Each number is 128 + 24 x the weight over its row's rms, rounded and kept within 0 to 255. Layers, rows and columns count from 0. Numbers have three digits each. The size before them is the row's rms in percent of the matrix's.

# k: layer 7 attention key, 384x384, rms 0.0661, rows 50-86, columns 192-287
# q: layer 7 attention query, 384x384, rms 0.0673, rows 51-87, columns 192-287
# v: layer 7 attention value, 384x384, rms 0.0756, rows 32-63, columns 192-287
# o: layer 7 attention output (transposed), 384x384, rms 0.0613, rows 32-63, columns 192-287
k50 084:113166097085090121076148115173145109140092148176117104138111086095132100126158125150137149135131131115077135103093146121140118141158118129140151151139125116143144148111127151178133184141140135123111116077074149118122130122126151103137107100153122160161099182138141131104156140130126133163
q51 091:097131158156110134129159115151151114059126110164162122139082124150112094134135115132099133117104082095113088134105113130122117102118142156159094125138125131168118150166144101093133110109124084124109117119100117133146125127056142108134132127149126154120160076114143116188126153095147168169
k51 106:129130133151170126141114194120135145134156150083118170090178159132098167138102143145085109167108100125151157110104154157171127090113139105144107129119123118129103133138116128114161157153076101111112100155139114126146157118183115151089141155147103116114133154113119145099137141107154106085
q52 083:144137117123138131124155117079136161135095153103097104134117129144097134148134098096130132120133124163150125094120136103124129216115128103190117132104112188124138113107122127102117151129137130111168177147192147100077079131128129186115106146141115163155083109143108160159119120151096120126
k52 067:119110132157119113090115112148141118112165126172128138099130141148130150162144153151145120134130098162096127151138134105140146125068164125141113158125090125158075156153168153144130077117116106139139103116122106149088132144104146110127144191099157122102130150099107177116155168082126121182
q53 088:149127141101111126140153172149160133187151122136121158122076142140120120114151114139171115113155163105079153160202150098128120106124177138135153137117127118149161128134097136108132133166146134132146112117099151145146138157119131112138119141115078168125190125115055108127079093128169148103
k53 102:076133127126137123144126103125127155102088121146116093129133104153108128134112159135139120158115117115146138144133141120129098127125105167115114113125131139121140126110112104153159131105103146147095106134099145145129123134156148147119114137118139136162160116144211112114138125168101132138
q54 081:167129126109151154109105099106107112143144148131100111083140108137140178137166102127129117149101107123154136096127163130134135133103114091165088196131079107109140145126135115158152111129106131113139140144118177146152113140118122166125113105151122103116109126101140145105141122121099109142
k54 092:132168133099139157065133158152112111141133139118133137136156132101141090149111139136141149147112119120155134075120076116116142144095162185150128132145110132119113138107127127125137175133116163119145085137172152139120096155154072166193120100130146155139108135146157114165141120101133125117
q55 097:146108112120180096127148155107144116087134145168122176113098115136145081147154153114151126068109110160131102145148122124122133143118125122099101157116149135100156183110185101112169129120114156125139155127124132144154144108146170096126101071155181113130149088091131115125131121101101130113
k55 090:137137131112126124145126100135126144097126140118131103145134155119157125163127124159123133147138102143130135097115159113144156124085142137141155132126136119155104113137120164124101160126115116146094092172136130123080143175110123121106143153119080138108093074143147137142118153140124135156
q56 099:086114172146137164121179115120141127172127139128150118134132149162124142110115129066096144126114136151113100180149135130165130123144149094143122103127138128157144112128126127118158105138119145136121170067138156121155073117151107104168140130117131138110125121152096147130111072148122106167
k56 100:120104117126140093134149116102118143135184092157127132151101120121108146100155093134157138134151151094164116148108147130104108115131169138111101092132156124124130108143113106108154135121119185144106138127139119150100135163131176141122163140142140092124139126138154122120122178104125145100
q57 096:127118100114098105111165181112130122122118097182132119104143097153131053125187152156189136098129075121106094117097132160115111067081128141135122128137150108116121120109082116117127144105123137142125142128158149085115140085090155138093138143120129138101120146107161139115102138069157131133
k57 094:127145130121174143127097131149124123112143125134117161086121141110135132145131129138105104118112147134158111130121138146162135115128089113103111142106156158120132099117149142155137100095085150113129084131172095146117125187132119114142071108152120087131134075138146130195125144099139159121
q58 102:120123094133124103143130158094148118110155101119163157155077119097112171118123105070114080080124128155126166123145157143139099155146140190125098151110133119146143127066122149122130125161140166082154112141116114142107130112116143086167113134125128136113126134105149101104153144089146174120
k58 108:140131145112098104135135115153116113134166123090140089120198143133131153095130134142138141124148131119106131150083102156101140132089131127138134155112124138130125115149135118191138161108125159141107139171122131148159131143161082163152145108108118136124119099111116131156102138150137111172
q59 093:120130157159123148131144117100141065113139080105168129157130182105092125134135157126144094105115127145099137102161131148096114146131123112124175140106103079131158173166155139149158128145139153152127124150125134148160137130144079100127166117129086138126155133160099123090151107099164099150
k59 091:115071126119126132143096128096109122093085110139119118123132146149087137097119137114106184135148128089131132179139158124173122128106156159155091127142151154156116117122109106127095127156120114142158155133092138179112155102120165153140109157136141155153119128123148130158086170171124191133
q60 089:115116142071129140176115128113130138114107104157101129101157099096140120149144136099208113135124103145134106109160124170091167092121134130096172129103126150114179183133139120167112157117134109131102127124121160118121119130123106113144137115168138139137126138166172135139103132141100075133
k60 090:123152120136119116152161084156152134139094149141125129121107109101123156127130133134133106100085095156137133113135160102168129183122133100149101147139124137170124066173141145155135090140123085111120144146138109105135168121132152089109142119100107116151129131126107204132166100102133122160
q61 093:131169139147121083113123150122087179134136181125090106124113148148119096111118146166123080097155116107124085166115156129124060130156144125136180114127143093169131115148124151091148105134086145148124152145153135122119163125146123103100106108114135128118162079120086114130164138088171172121
k61 098:071097144181099189154152085137139085122117120154117147126131152160137122094144109132121087109114192119124141126144153135122141120118152126094068113128134103125121159127117124182087106140131166136140101132100128121129154127105148089147130137110128166130136122120131142147114143119133198104
q62 095:088131132121166122145121138158151155116125068128105119130124117120140144131141137103084117068128128153148111144154160102128115110161120123124125090120145100147134116127122131115104183146125097124123210142136114123143094132163110131073120124117136107179151127141121113137158096154116131128
k62 094:089135109134131133138138104069136110142113151133128143126121138144130162093124152113126118140114129149107115190129131165154103115149137142143136127143126140136105163149098152127149098130131129129114075113105099085141217122114157081165123138099091215129139128129103126098127126170176129128
q63 087:185139156134152152138149138117132120127110147100131231156080106145122127094091107110107117114152158153136115135138120149113099137178095142120163147156122141106091129121079202123109109124137150108127139117125132146108128157148136102122131120135102109090117117120121112118095151125114139141
k63 097:136109136108111112156115121106147099170141118183152073119152130126131123122123128115156114126107150155154122177125125121129159152119111100129147127124159107129160114132128133176128085149126094128133128141135107115133133092123105134113119109145114134152113123122126150113172139134158126106
v32 108:119136160123125131097130071128108149113112154157139154157133130120133119131100134153109158126152123135174113158094127132165130114134163168155123144106142091125114072132121153092123147115131137143174112129120105110159142126125100141092141153136104130135127133177111139171096124118146138180
o32 110:161132123135141088165097109122126159140172113155079147128131136133159086135139131127113133156068107157141125164089140081099110126156142148156152123159122118143120144112135145154134137115182148188098113191149112148140108145114160196124099122156112142134083143112124140119095136108176132108
v33 106:137145111156138152138155139108158094151156121106082078164106139198165160144153136122095098140106129152144126123157119119105121159122129136112110108148132089129128156133097101116132141115149128099116116068124121119158134142143133134095137123129127145126121128116118138123139114152091147109
o33 104:081073113177128120170111139137153162142123137151088170157119139174127071116136113118146137130110122097156137116115122109101106135139114125146100111139126068141126177119110126129163132165137176155139109087102089149155123106117129113189179119167150109132136134100081124116179122131104130116
v34 106:109106132127146152104129101112112121147166103140097113123102135116120142112151156149161088112097131146114130135129156098106155141120076115165105097145147141106113179137103138134108100116126120125149127134187128152135130159107133120134143065089130110126152128074142099157127113113110120063
o34 106:112171167135123119145144138122101143185137106120147158159139054123110130116102112186177129072123116105152153116132131092142197118088116162150173126119166133121139122146080111149124138130110110146098127139125095161128127102130176124161138130135160125156155169130112103116096109114078117130
v35 106:136097109087144133153100101101098165099149077135136112122153142127144139151133158157129148129083121100160110125083168167132179109137131133131122126146127117138133115137150157077098156124139147133130158173052154153153123098111110107097146093103161137126120129125134164174106113111196156119
o35 113:154110150079140052120131088149129134072122110127118099100113074076121154139129133114113135121125129120118102111131121146127149076161109143140117134101102117097141099176152110117129124110104120102128117119114144161123140174159112111134156141121165159118127122118155110146088176105133140094
v36 101:182132125098087137169140138136137127121130132151166127091134139129151090128125138138161109136107120117101132046172149115110143129122142136116115127135168137113159101109127135144095137099151130140169150185116125113115145168118111088169162125094153141115110128145107164139112130109121157113
o36 110:113116125146170135090129105160135180154115131138156114132146157111120091137147147117148131113091135126108132136121099096096153154146097126161145104142131160150126098103132110102084147108137131117110120175171178124089152142141163137120127096131121120151133152167135087138134107156123146126
v37 102:140123078157142123173070115092135184120141114171118146150081148108131134144105120157114174124131140140175085108058070139169179113127164138149118130164160119115130154105121068097143111110115146129155139114098148141130112110139098140119117144126154113138151141124162116125156156146141146122
o37 102:136088118126116134132126145162125127140133093103145132140135137137136054120106136106121125128177123130122115134115137106132178087211111136093133114141078132111127078134118112124104061097125141115117185101102159162117109130133112149138137107093127112132110146115142162096163120190130131092
v38 103:079082082167142136109081140098184154138149112106138150150151102130150117146145132141187106089141110138160074144143110140105151123130125116140149145140128102107130122116121103144127150115158121113135159170184120167114155130104108131132128147168113109118086110130123096143134116148147092143
o38 110:153074118153139159108127135151170138125105133132111169103108129136132153140134114162137111129129107112099138115142137100124134139130133096143130114145104058114152102094105136105123109089084160124105080195170163179127110161086143124141153119128156141146128138091143164080135126155102132157
v39 104:117102155086115140143095091137146167148138133122147121067116129125119133126122168093121148156112126094099115100108123111111117122097111140091111116099127155175142093129154095133082148090134148124175138163147140151158144163125087141131123100108113093107156102116134089125124122112138134107
o39 108:131145079099154140099102125118094162141133119119110122103097152149162132153128107146136130120123145102137123141095145146131130118115059145139145098162125117177103114098132130117114142100129131115141075162147144093131130132116123146124131136103125129162135119095131144124106102099113146069
v40 096:167071132119132123122144094133136115124141102128151123150129128104133106112144150132109118098099155142115118134141181115117106133107156139111130125143161160128139163133140118119111116084147087134086125116141140152114138160118116158132148077091147112109130171164122140114121104143132161080
o40 098:102131182118114163082108105153142130124161127090144095105127182104128183123117126134171148123165128119097149093132103132171129099106142096106108175145109106134144124105123144101126080102140113141123120115111122171114121173171131156120113144146124110147109141178116109127157121084105107140
v41 108:126123104083122106119101102129154133108124119089139158155118119143103056152147161131162113127123112145096071116145157112104147129140127145131125203151105108135122113119188112109107140127107107137087144170114144117151100125134111129181094146133165115131143124165136124127113142099166103114
o41 110:118138078115123174109102112139158135087158124144106131116096114121145104117127142122198104125120079078101137162122119103115161149146144114217108169169149146134143077173170121127168111146112147082120091161157149133133111152094153136146099137089132116120145110153159131090108114059148148126
v42 105:133142129118102140159091080085123138088131139072129139155113125109118109165110158119161142147161074105121144113100099127135122136137104102119123083127114140111129126131146156063124132122131140154141152133105147130144164121098147124122101148124156106095119157130109141161113161116102124073
o42 108:105118196086129134170096167126150099117133163118117120122111077110139173129179182143128137126121109110119090178126136105087125126156119121110097148133124106110089158137140141120121141108147113109119134090148111132116089112096134104137095147111176163110086167143136110151127124144097173081
v43 102:120108104132115164090152120131133147160099149142103140080122163107100060139077152123146143130128175129098117116138114139158106086101158163098122125140120144152105129103147135156128136114144139142158125141134137130100102111117092171150143148125145117148132124098096130117123122143091114132
o43 101:130122122095166107101181106109093130118161151127100132122110136133124118181092153110076110138150132134117166103143130131110137129124122136071095104105098103143103124141142199127137128131163143093179110162094108117124151168085110124114096129135071115152127153124106141100111140117105120146
v44 100:131144127106144099152117096119136110081133140101144146141126123097140148143135157104102178176182141098128116142098160141092137099126104140103094134151134140185141093132190099146105160087111127120139112113122100140149141115091132131096122124120159139138121091159115102133127124114149155115
o44 101:099111100114106131143107124129128146109137107150120115068163115072183146138121132067135180164113108085118126140103083136110120130088165122134124088104147120115111108152157128138171098141091089141154147156134144116106103124072121099175111122138139105095121145139096212183087162065148112122
v45 116:116083099110128131143113114124150140159174127092162127136101149121158128118114135121125117084110140118119118161160132088151113142156135129112172123127173153152161153120146155103058113119181149137126187137134167170138142170117117135111097082132164103068132124113156124141128144155111141116
o45 110:157153150099151141130178103127121110144144117104122098111139099126121201107139142097105169140104105082098100143137133076154146123098099130085116118126149072128172126058171138126107138159108168111141162118108135186124104150149119139119137130121146100126126139113145193131112080146080135093
v46 109:110175107135129124143142110142151121136129069157133107146135125094141120137135167089121100152141140133106096104155127137084165148113113155116115140100092093097139097171104104121111114126114126139110118159102121150147131142117126088106139111131137123154132148155084117085112122121125112074
o46 106:098128089112115131140165100092161172133148126094163126119144125113149101142125085136142116110110136152114139120176110093172151115125105122169093135142095142150100134119137117149117122135159168160108140129085148151107133124115114050106178137125110109178090118100071139125123102142136132128
v47 098:145150176146110131175137083115085158094134118157146151120131115097123120112135141165138104163149117112110142119126113146155159136157094155111155150138142140082118098103128117100106100092139165116153159135116139126133126125158131126157118125137111108078137154120148131083150179135131127104
o47 108:139158127069111120146112166145137167119088105121153145164125136164124116154140102106111113133124139105123100136163099085075135140178127120086159133135151150129125120137136148095093112114132123145107112130120139142117142093145129141168132141111161158088117127129120142136126143165129145118
v48 102:146115166138136147144139109117134084094107106124163103141085108136136112137116161132141119107158137117112101156122084171117144142091133157133160167116140120084123146155095147147144119113146101160157120142125116105138105136100124152117148110141156122174125149140096162121119145111097080133
o48 101:133120092160149143123103147128149131095123165088136123092166086111125073156111150156101147077115113119119110125120140108110121075098133082120107139123129135101159116144129173109106157088131157090126125118121143124129111156120126140125131161082125157194128150071107098124137116097127149154
v49 095:125142122144086105179163156126098095141100146082115073120131157112124153122141103060130159097148119158134133102108129147106109147119142151112140121071093127106122159143138110129153128163130116158127153114112099108135113115148155113108117132126131125138161109126114116117134106104110132158
o49 095:080140128132111156179124126137111104110166087135142189141143129139103116189157123123107170069150157109109102153122172158134169134100156147123114116145091131100138168147137138116184095146116120096122104127147189135133097120134098106113146100116140135158123093131181118113157143145112105125
v50 105:092160126131128140151149108120118118151144141085133114162140149100149141135203129139140136124151117102115115122159155121068122123120134108129133102149115153115113129129099171143093132151125102132112167106141139086155135112137124155126090109093089155103140128123113132103141117164101137106
o50 112:133121161114151130094127169144148132132154135107145146107175161089153195129140120162122104110142150134155164131123167146115121143079165141109125104101094113111121106150119111084132149161137129135121195104108094104097157185101087120135096113127115130133093126174132114125178150149129127150
v51 103:111137152106117154152148137121120126128119151116085135077121131154144104160110131160152154178122109129095131118133144134119087134112103135140121100121137101145145126130166100111130148135120111094164136080111148116133119106123148137144155149161111091141141107116183124175110163158141101170
o51 106:131111134079111109119127110117107114102137115146080155137148109116133174174126143141133112154123191138112145146132157148138099113122115140112089129149106117113149129152158119109119157133118118104111149096132138109109132130104106171131119076149093163116130116155137138131125153176165141102
v52 100:116126168115153138091164133151092103109141143096131103115110146143132104167122116104126108099095132088143111128177127193110117116123164135142123109128133123115112128117108118169110147156096118147113130132154109098140111137121126095152108132205132135070124127139152133153105114088156111114
o52 104:121140110123068101119131106107115090142133147150157090113081104133142155094126138129148150147134133083142105102139081129162137111117118111093162148166143100152184120097165153127123125128109120117134118140133073138182110118151145095139146145113082158138147132131142097150120148127159120139
v53 101:130144138155104147166178138108078134139170089158131127172147149141117100127135135103126131196144159098158129145166165176108097163115144136125146088113153105152120089171078118103097162154150135119119165170131117118108129097131163069074131130113115106128139150104107147136134140182125151096
o53 101:149132125127158136161138126124061134133133133133105121064144141140144140133151093155138098088167106133131166141127142173112141139108097167187163132099109091121149175115145120134097116101133152115113136153168123138124097151136123125169109153094113142125142092135134128097131163189144127141
v54 105:130115162116133151086094175108153075069128100123125146192106141118123102139119157129098098108157124130110155163135132113099121125094162147115105169113082104117115098175132143175096108138141144151127106119121119154138135121174150124126069152140163158125099160129144129115163143157142128156
o54 108:120124137126086101116148089141135128113177148092123148089129113132130071128151140173086121103132069108107138121106126111126108100158161081114144141116110096118150141130130150141124080154134178093141128132124147169166113120128115136114145121146111152178119122119082125118126123107131123099
v55 097:105118105159134087125125109108117106174166128140163111099131100138137119086118123130152131108133109148105093131118112136127112122125150116126148159129123150149138094104117101112122103105145139143115116153119143152125131147077132101118139109060122118135161135127164180145128110147139118083
o55 101:104154110110079160118119152138103141145119110183140145125147116087143142122134172119124108133128134164107113125119152113165124109133145120138129149121107146093139124115133142152122160130136150115164127155105085142097117083098134152150119170091076148123140150219128086145201136073122133162
v56 099:139109141102145141137171088116082148118102113108170140156173070141154117150185146128128105093145113115151111129137138100127137125158079111159127119140137104146099109092125189156106123136123109110117106152156148127138095101119073103134092131103099110146112137118111147146066151085154088109
o56 101:158137126116121084143091115137108120105166088107160137125122115122144218117136122123131103125117152142093103119106140127085131136109135116122132101153144146091141142137146134156124153110113090114096116145085145158111146137095148115141122115139112093099119146143149111151107134112136106153
v57 094:108122113133098102094162138136116133154088178130131108111138120138101127149106107120134119135110173079091136161134149157142080106129164145109138115156114120135074143093118069151148153154159126142116164156126120124127116153129128137125143145119126131095102175163122132110135172144111165106
o57 092:140113123116145154135134145133150097140130137115194142157122138105149114101089125147078103143141083141107104137148132080114159121145113148078090154156147087108146135101169134140116112123204153146151068106150121148071124127118109119113097145140119160133165067141163137133148152117124116124
v58 101:102133128152121098105089095114124095122138080101161095087091133085139111140153146136116162103133105117129104144105120119141129118118117148136132112142118112114136118167190138117105112112118158127180126118138146096098134137106106073102104156158119147152152096163116144155117128125153144108
o58 100:099131140154156126131152107115087139143157139101103126158151122125160116120196144142143143124147125112128112122134180139134118079143127158069127107111163132050124135153119135116170097110143169178134122133133170157112127074095187125180123120111165151133119143118153103117105135117149108106
v59 107:166121116138125150143127183141133124128126143134126111114155138163159143114090106136095135142141137084107136143100135063123105106118127115134130166121111159111100143118096139131113112101115120103100139114113131142107121110163195165145124128128099155132068116113156124137131172122147127132
o59 107:116143112095146174085115136125171115136127125147147063128067114162170149131086147142140092123086116154153170116143108098090128159135107110148134121147100163098128126130138137129145133126157136117124132124103111126158127130167149156149140135148120134142129146115120127124135138211129153120
v60 103:116121116168139148140148139128097162154100126157124098120143114116055106113090092123093172132116139175105113112120115170112086114138134141108130176108118152147080186145130132149120139104161130113135133167140119106133074130106119149134127098133111167131092124122097153125139100152125105108
o60 103:114135119155177133159126116109119127143081111143182110126074115102135088150116124109152100114153150178100105100145126164111130097113111122130181127123091099168121093152124168176152111136164121138119110155126061110119163159118090172131150088099066177179131121120137145104178130137167095117
v61 116:140167126109167096161152130175123110108135152137136102143155142133179167123111082117116102144121126105149119109189169107141143129128090107131139052127137133119110138131115111148141103123132098140131116127138145124112148113149128129135132111134124144162116140136101106125149139155143141107
o61 115:122114113126088161115175125122101159162124108175138163137084162123144191087084126099154124108099106118171138116133113151103132171103139149125148145152110179136146112099117132134103126141098113101147141127099139140138113130187154083151124134135151142099128110119130134155148170171097147145
v62 100:137140123095134095114129144166112105159116095155135141122136124086122116167133107123121106144117159122136140117130179144151111182137102141118165147071144133129145130129117118126093154136145137209100135084103114117093135087146136137153113113125102122127125165123119162089123171151154133096
o62 099:122134137075114104158128144098128133144091143133162138142141170095114090145134134103111120104182143133150093115162134137117093166168144137084140150113113083131102105174125107105113133129119111130166149104126078125184133125203146132123119115129087112143130117128142110114147162124158142115
v63 100:154159144109148172136056077155127120150137158135126138112087143115119110174115138151098192129143121147122114100148143149116130146121139152089123164131091142130159095187125132114151160101119098121158100118098111146136104134125148079133125137154161127140076116082123088155174072135136094205
o63 101:107162155177136121112105145114141131103124143149130136149079118118138126155146097119118141168117107147123143135143108123134121127183095122132137135080112165157070154098116152155184102125119187131112135124136128105126127142098102121125145096164114099183142101092107142150106100141122143092
q64 105:105115103129142103156150128122141114138132132117109149140158142154111134159096112127120115131138089140123112151112131159148155105140137134150098108108099110120157157130123136133151130125084167152137101128147132136116096157130109109165143099124123153189136114095107118136151176102113119138
k64 100:112107151126038081110143118108135149052113134137146114119083103130111154143116140143127115134093109152091150131132117142137135133133101073106159141130168195114132126167125122152106152128117150147140116122103176136127153122138131121086122125124103124135134140127165128149104142118123141120
q65 104:153173109129138157083122115165188103105105109107106178168045119121124170145114100114111103097109077175114117123103104139135135090115121147122097091132103124127098172111096156103092165102148116163166121143103099091143134104136169107131107128151134127117114091174111134080136125148113137134
k65 098:094103087099155106149172121141113102087150143136134119103160086142119127160202094137120107114146129154125122127098121130125148149143139170166090121164138125112154144181092100148127132182115125119132139125152116127142139095143090156134107105176151162168113172110126136158120132124101138115
q66 099:141159143149134126109129180127150162093087144103114121142059133148120171138128113138163109113153139117123147140121130147123139167151148142122129100112168128143122096129102129106117130104179097126165145152108112147152144075136155140125135167135156141112095133142122182165096120179151093090
k66 089:145151114121186163134129097157139115143138113119168133118144127124116109110107166117154140108120169135134102120165111130115128096107099163112109076104120103115150106161144130129144137139102082113152119143151130064158111167132126115126113169147161113155122105159100119148131130113116158172
q67 102:104139125130155094154107102139087152165135143187166108120135108136166106117139125113113130097152156110129120132138137136143122180137166138138194157100155131146119105136126103181081116144131118118118122121133143129108116170135161173107078152119132106078151119125152118180111109103112151099
k67 098:159127133154139121154073119104164121143123135114140097148117131119152142140108160146156164134132131167142135160132131087147099086150159084132146114105117117121136106072143147181164116067123108152160152155125096134155138163143203096119154163080101098134094109157137114093104123096105109145
q68 096:137140148097128140145137134103092118145133145134103142111146139133143118122133123162172136110122087164165119142103123104135129097156124116162120139099085110108154124142156148130137118126126142157143076141117131100109148149110121133129142127159136187145131119098122103124131185130125101129
k68 093:122122124128102133177156133145100128126106087165113156113129172138085121167129104083158110155121109131120128146105112153122134127146126159134108127137124121123117156135122113100149148160107153137113081120130125075131129106079092098132139124156137144166151164126142138161123113141102133125
q69 090:144158125158129146091177173133120135114163115093088143099119117132101193136143095166115119102155101094155153091109159129130120108121137091153102126127173097098132161129105114118099104130133120125133126112116096099101129121119143154109144101132096129121133092159089104117120156136178129115
k69 097:166155158139100147061076136147175090132170169107126139111120149153164108154151145134114150113109164100133115130121120078130106142188123165117072123100144118142138106115135143106152132107086088119123054142154132120081130123168137094133091169106101129117101106106090124141130082157138146140
q70 098:163158120157121144151098148131164161174144085142097140108124118130119153115117114109137139108154123080174133126128134139115141116140137133149124097138136104100133143138077108109148128156132145127132167098134142118137164161073102164151147127141096147175123141164109089106145120121148109131
k70 095:132151120165153176132122129142167118133105106117136124099124133142098157130124145165130151169111125109162122101116128110151150114138110108130146139127098137152130137109099118124127153092147149147154133106103115103096153146154147111134152109131149135106105124142084116150161144142113111177
q71 098:118109124105114119127150157111158169139111150141125134139157142109104143140123083086089152135132119087128151143137171120106154176122149122111137112115127132129108134122129142153089134158134103115109140151147151130120103128138144140140152149117102095103098173100139144123100082177123144125
k71 099:117165145147137148164098112115150106128107091109148098148100095084104123121117162144128141162133111143166114180123115128165116119123143103108118124118105152144128108131095159119123102112171126123134148153140079168122148150173169161108139125132122074106092119146129146094125132097119131106
q72 097:114139118110088149158124092156148109107135086118139170119113124127134132106141144143169098112146116174121149167105101089152119078163112155120105161137120154127154116160156139099139166096158133131138045142128133145131139106119102121142109094142123143153117134138150149119112146122122124090
k72 077:130132130080113157121157175172084137144128134145114171106146146120098090123102123136146110090158110131166113135120118184119118112127100140150102136133137131116143139147103137122140122132072124142116107143166132124132138143128077135124134144120137124136128131171118104141100154154083101148
q73 091:141110122140119118089073126136158135150120090149079204126156167110108144131106105139129136199129157076117151188138127128091130138116096154120097104135140100147116118153126132137158114131121119137135208137130131139110118125100137147117156156152107126141115166111129187125129086130145132109
k73 111:137094119135166151151125096117122110143118156119127099159075092088090136162101162149137126103112155144139127134078111156150129103107142069135170111156131123139147102126133184153117143099153128123147136174162096110140093140136152109102140107129145100093121092128122091103116151072101094161
q74 098:116107133143124130119151117112109116097142150070116152157112131140159121138139157141136077044129127140181152140096085150140140087122150122128133132151131116089162145134170116109152118078136141126124053104145167104103143112101145113147102102127151132123127101151132107137138150120114094115
k74 087:136092112094086126118138204138113090143120146159092134113155138113142103122132084127160101113142158148132110084134134127133096138127114156119142105116144089082133132100074136120129135135146138118133091115139146112094123091181119120134137173131136158135139181130159112156169122130120120140
q75 097:110069121145110106139116132076175101101105166142102151172120169167106128128127118149167107118092115115187154160109128101121136164118140159122109083126098133090141129107122138111109127110135121110121131099101152129099134156113146095110135138147126118112085107177087105140171124124104107176
k75 123:102107131107119118119121139147105118125120182097152152114143120089145116100115126100132148092100128183092111117127118111129171128095114097191139094135139100084138108109136165150118086096111114115168129109115132117144131119147108138103110092161139121142119151121087108148090129130148122131
q76 097:124118124141087119096125157107160108107117176153122084148162104131148116122110132096064151079093151110164121114147147109096128157137157106101131107145114123143117126128133128159112111104130114132114149129101125147142112135141124142100157114117134137097132116132140138165131120145101149124
k76 084:112162156168145102134129106106101145132144152130113113135129100141168158148125147122099108115120136164111153132153097141090109145072125113132056115104130101114116126169124119123158141133129137087160149133096113170131177147193099189130107146133146152136105121116101170098129155095142162119
q77 091:152106131101159111141129125172107125132113094117108113158086135161131120116128133140106164158172136149153097149108098143169126162139124132103116115152154127143142150129190124188170119124091148192119148162090123122128124099139147126159093145096119158136171119144107148077124128152105134088
k77 113:139052061105153137110154128156101139129137127159109182111152131138125118142121137119132115136109161139113110094155132129163129119094124145098118124138148115135087110126120129076136127096109093115111129141143123103166118147148097129117138127157159137172157136107133144136125147151104104144
q78 099:123126140154112144098182116141098137137178105060102141134130089107112154099149110143123113110120138159108102104135139166132128114114120122158058094102156135097127168137131143134180112165089173125171116103113105116124149131101074143137175146139110138135159120080093118083117101098142134129
k78 098:148138153095145205093127112096134112090129141108167110102126123123132134145114119139123126100107148096170135119157104128127106143134081149081139153107136152149140104114103117082137143109121150130133144102108135132139157113151107156100111093144138139150135108141178144148114079189119183143
q79 100:155121105134137120129147105135150137083097120124146137139127148152093098106125147101187123140144133143107112183113114100077079126143120168143119117123135116131119133154143146082186123134100108142128159166141141080124158155118110132154161166130157112114125120108109148149089115124173110120
k79 107:124072133091150173092125110115143121140106150135143179135137125134095096105139123136140152076138157128140150151116137094145118167125082128174149154119131138122143120115155127125084125109126113115159135141135119101175116095127114110113144101142117108106085157154104101159093119083119115171
q80 106:085094153165126107078134093148138109099106110120174171104108075135135118135101130120178085111132135142158163126096148106129123112147128149117159167113136125140158096151129120078109145105157141107159119126128154109107151128120072069136147115146136130122102136101143129126113142122154108108
k80 111:112129132129085122177077157164128110154128140138142146127136169144098146131098045110125155125146122124116114173107115151134127169099137105162141091154119110133133163085125154129132095153125151150116109121140120128140148105134127123136162128139164097117101161149159112144178144135090125118
q81 095:101087180140113109117112149139183114111106104149117104111135119159124140133092129089126126111101112117119141149136132127142124121130163142107167112123121132177126131151117097110108143149131095147148119170138153169113129136121110072141128152151121151160133116123146172179111089142167131121
k81 090:110177135140160109143148128083107095138150166113154132149113109116160139120175083092115108145147096203143115114081105111129106146088150089086134128131122091089130135155103187131143129148143117114204147174139152144173087144140125144135136082145129138117134155131096123098098095112115134119
q82 101:149118129129123135111089135129131130153105101144146108122150129147108138151150141127109162173146119136118071082091196180110126168090084101127117106176111112099153135116126146167153110125133101157135160114107119125154115141140110117128101127133098114140160122132106136132134138102174167133
k82 086:152131118143165131150137089107159134072166100113122138133142105152111146161149149130113149139081115073092109064141151130122107129092132108090136134139102163199084137103118094144084136124115124142156174139122091127092082117098146164124149105117110095137171072131126139114111118130185132169
q83 091:171099109108154142104111081120140119166105110155173137118087094128120119165163149154108152133091126142146126108125105155163157142139106092121077124183168137133138119137131128101124118084144124139129076130124145102117116106134112104137119151085117117082088140128147136083111106127114137103
k83 098:159117117105140163121127178192097152115137114144162149152121135159120123172096107122172096119155134093161117123129131131147168107130102168153117101163127145153118105142143136114095100099076141127104129152130146095124111137140121102121153099132174135145128108139135082162159136140146095125
q84 112:120089125138120124107119156115167099158074152097114094177111122113142124110141136144143122129103144146106171144118116170134110056078166115123144117084134149084117134132135074154104121143080137119133132092151127167121139124094132099118106179103115115118160116145097109192117092128176172137
k84 113:149129113128143132081159134118111116096119153147135127108118187130155102145120131149167096092132139151135153063176131118146143120120123127130135150133165126115122123125132158067100130168157136078169120075112123136109136123105113132116150099117143171151119126152126105105127108140173130108
q85 111:130205094078089097174130116159097129145147073121110136113106153130143088118104135112139133121147158092119128172159123037155125113125129121155135131169118108102178138163129118101130109131129151150133122136143120146124149123123131136151109125157095151158147127144142123152145108114119145122
k85 110:156094139099132101095124142064132120102149124159121094145099086139115134126111187154120145114086123174128151120137142139118091125121150142132123112127154168101134161102152119146082129151065139169135113141131105155121119114116155124129126122129151117109148149083150136097101123120108110142
q86 098:133137130131113098142094119135137162130117107154134125160136105127077104138160112101108158167155134161175125151149157124127120162111128105103095076143124146089109151157089147151089127158127115104129149121104124139122152109147106143116108099081112105129121156126092154146119119124140149112
k86 109:089057153091199111155102118090102150156093124139121129110123102116102162181115111110129120116130092130131133136050154158137127127100127106112147149186105133141153114104105166116121149115199099115186142161129142099143104136117129152083170087137129093139110068130074098124138132167174140180
q87 106:133107161143129152121156110118144144112123144145181158138110096105108143091145121101094154115105120103156115141148185122125195148157117102154103118099149124112099143102124114131114145099130117143148133170127125137154120137131150037124102136117102118140095137093151084110076122137125165086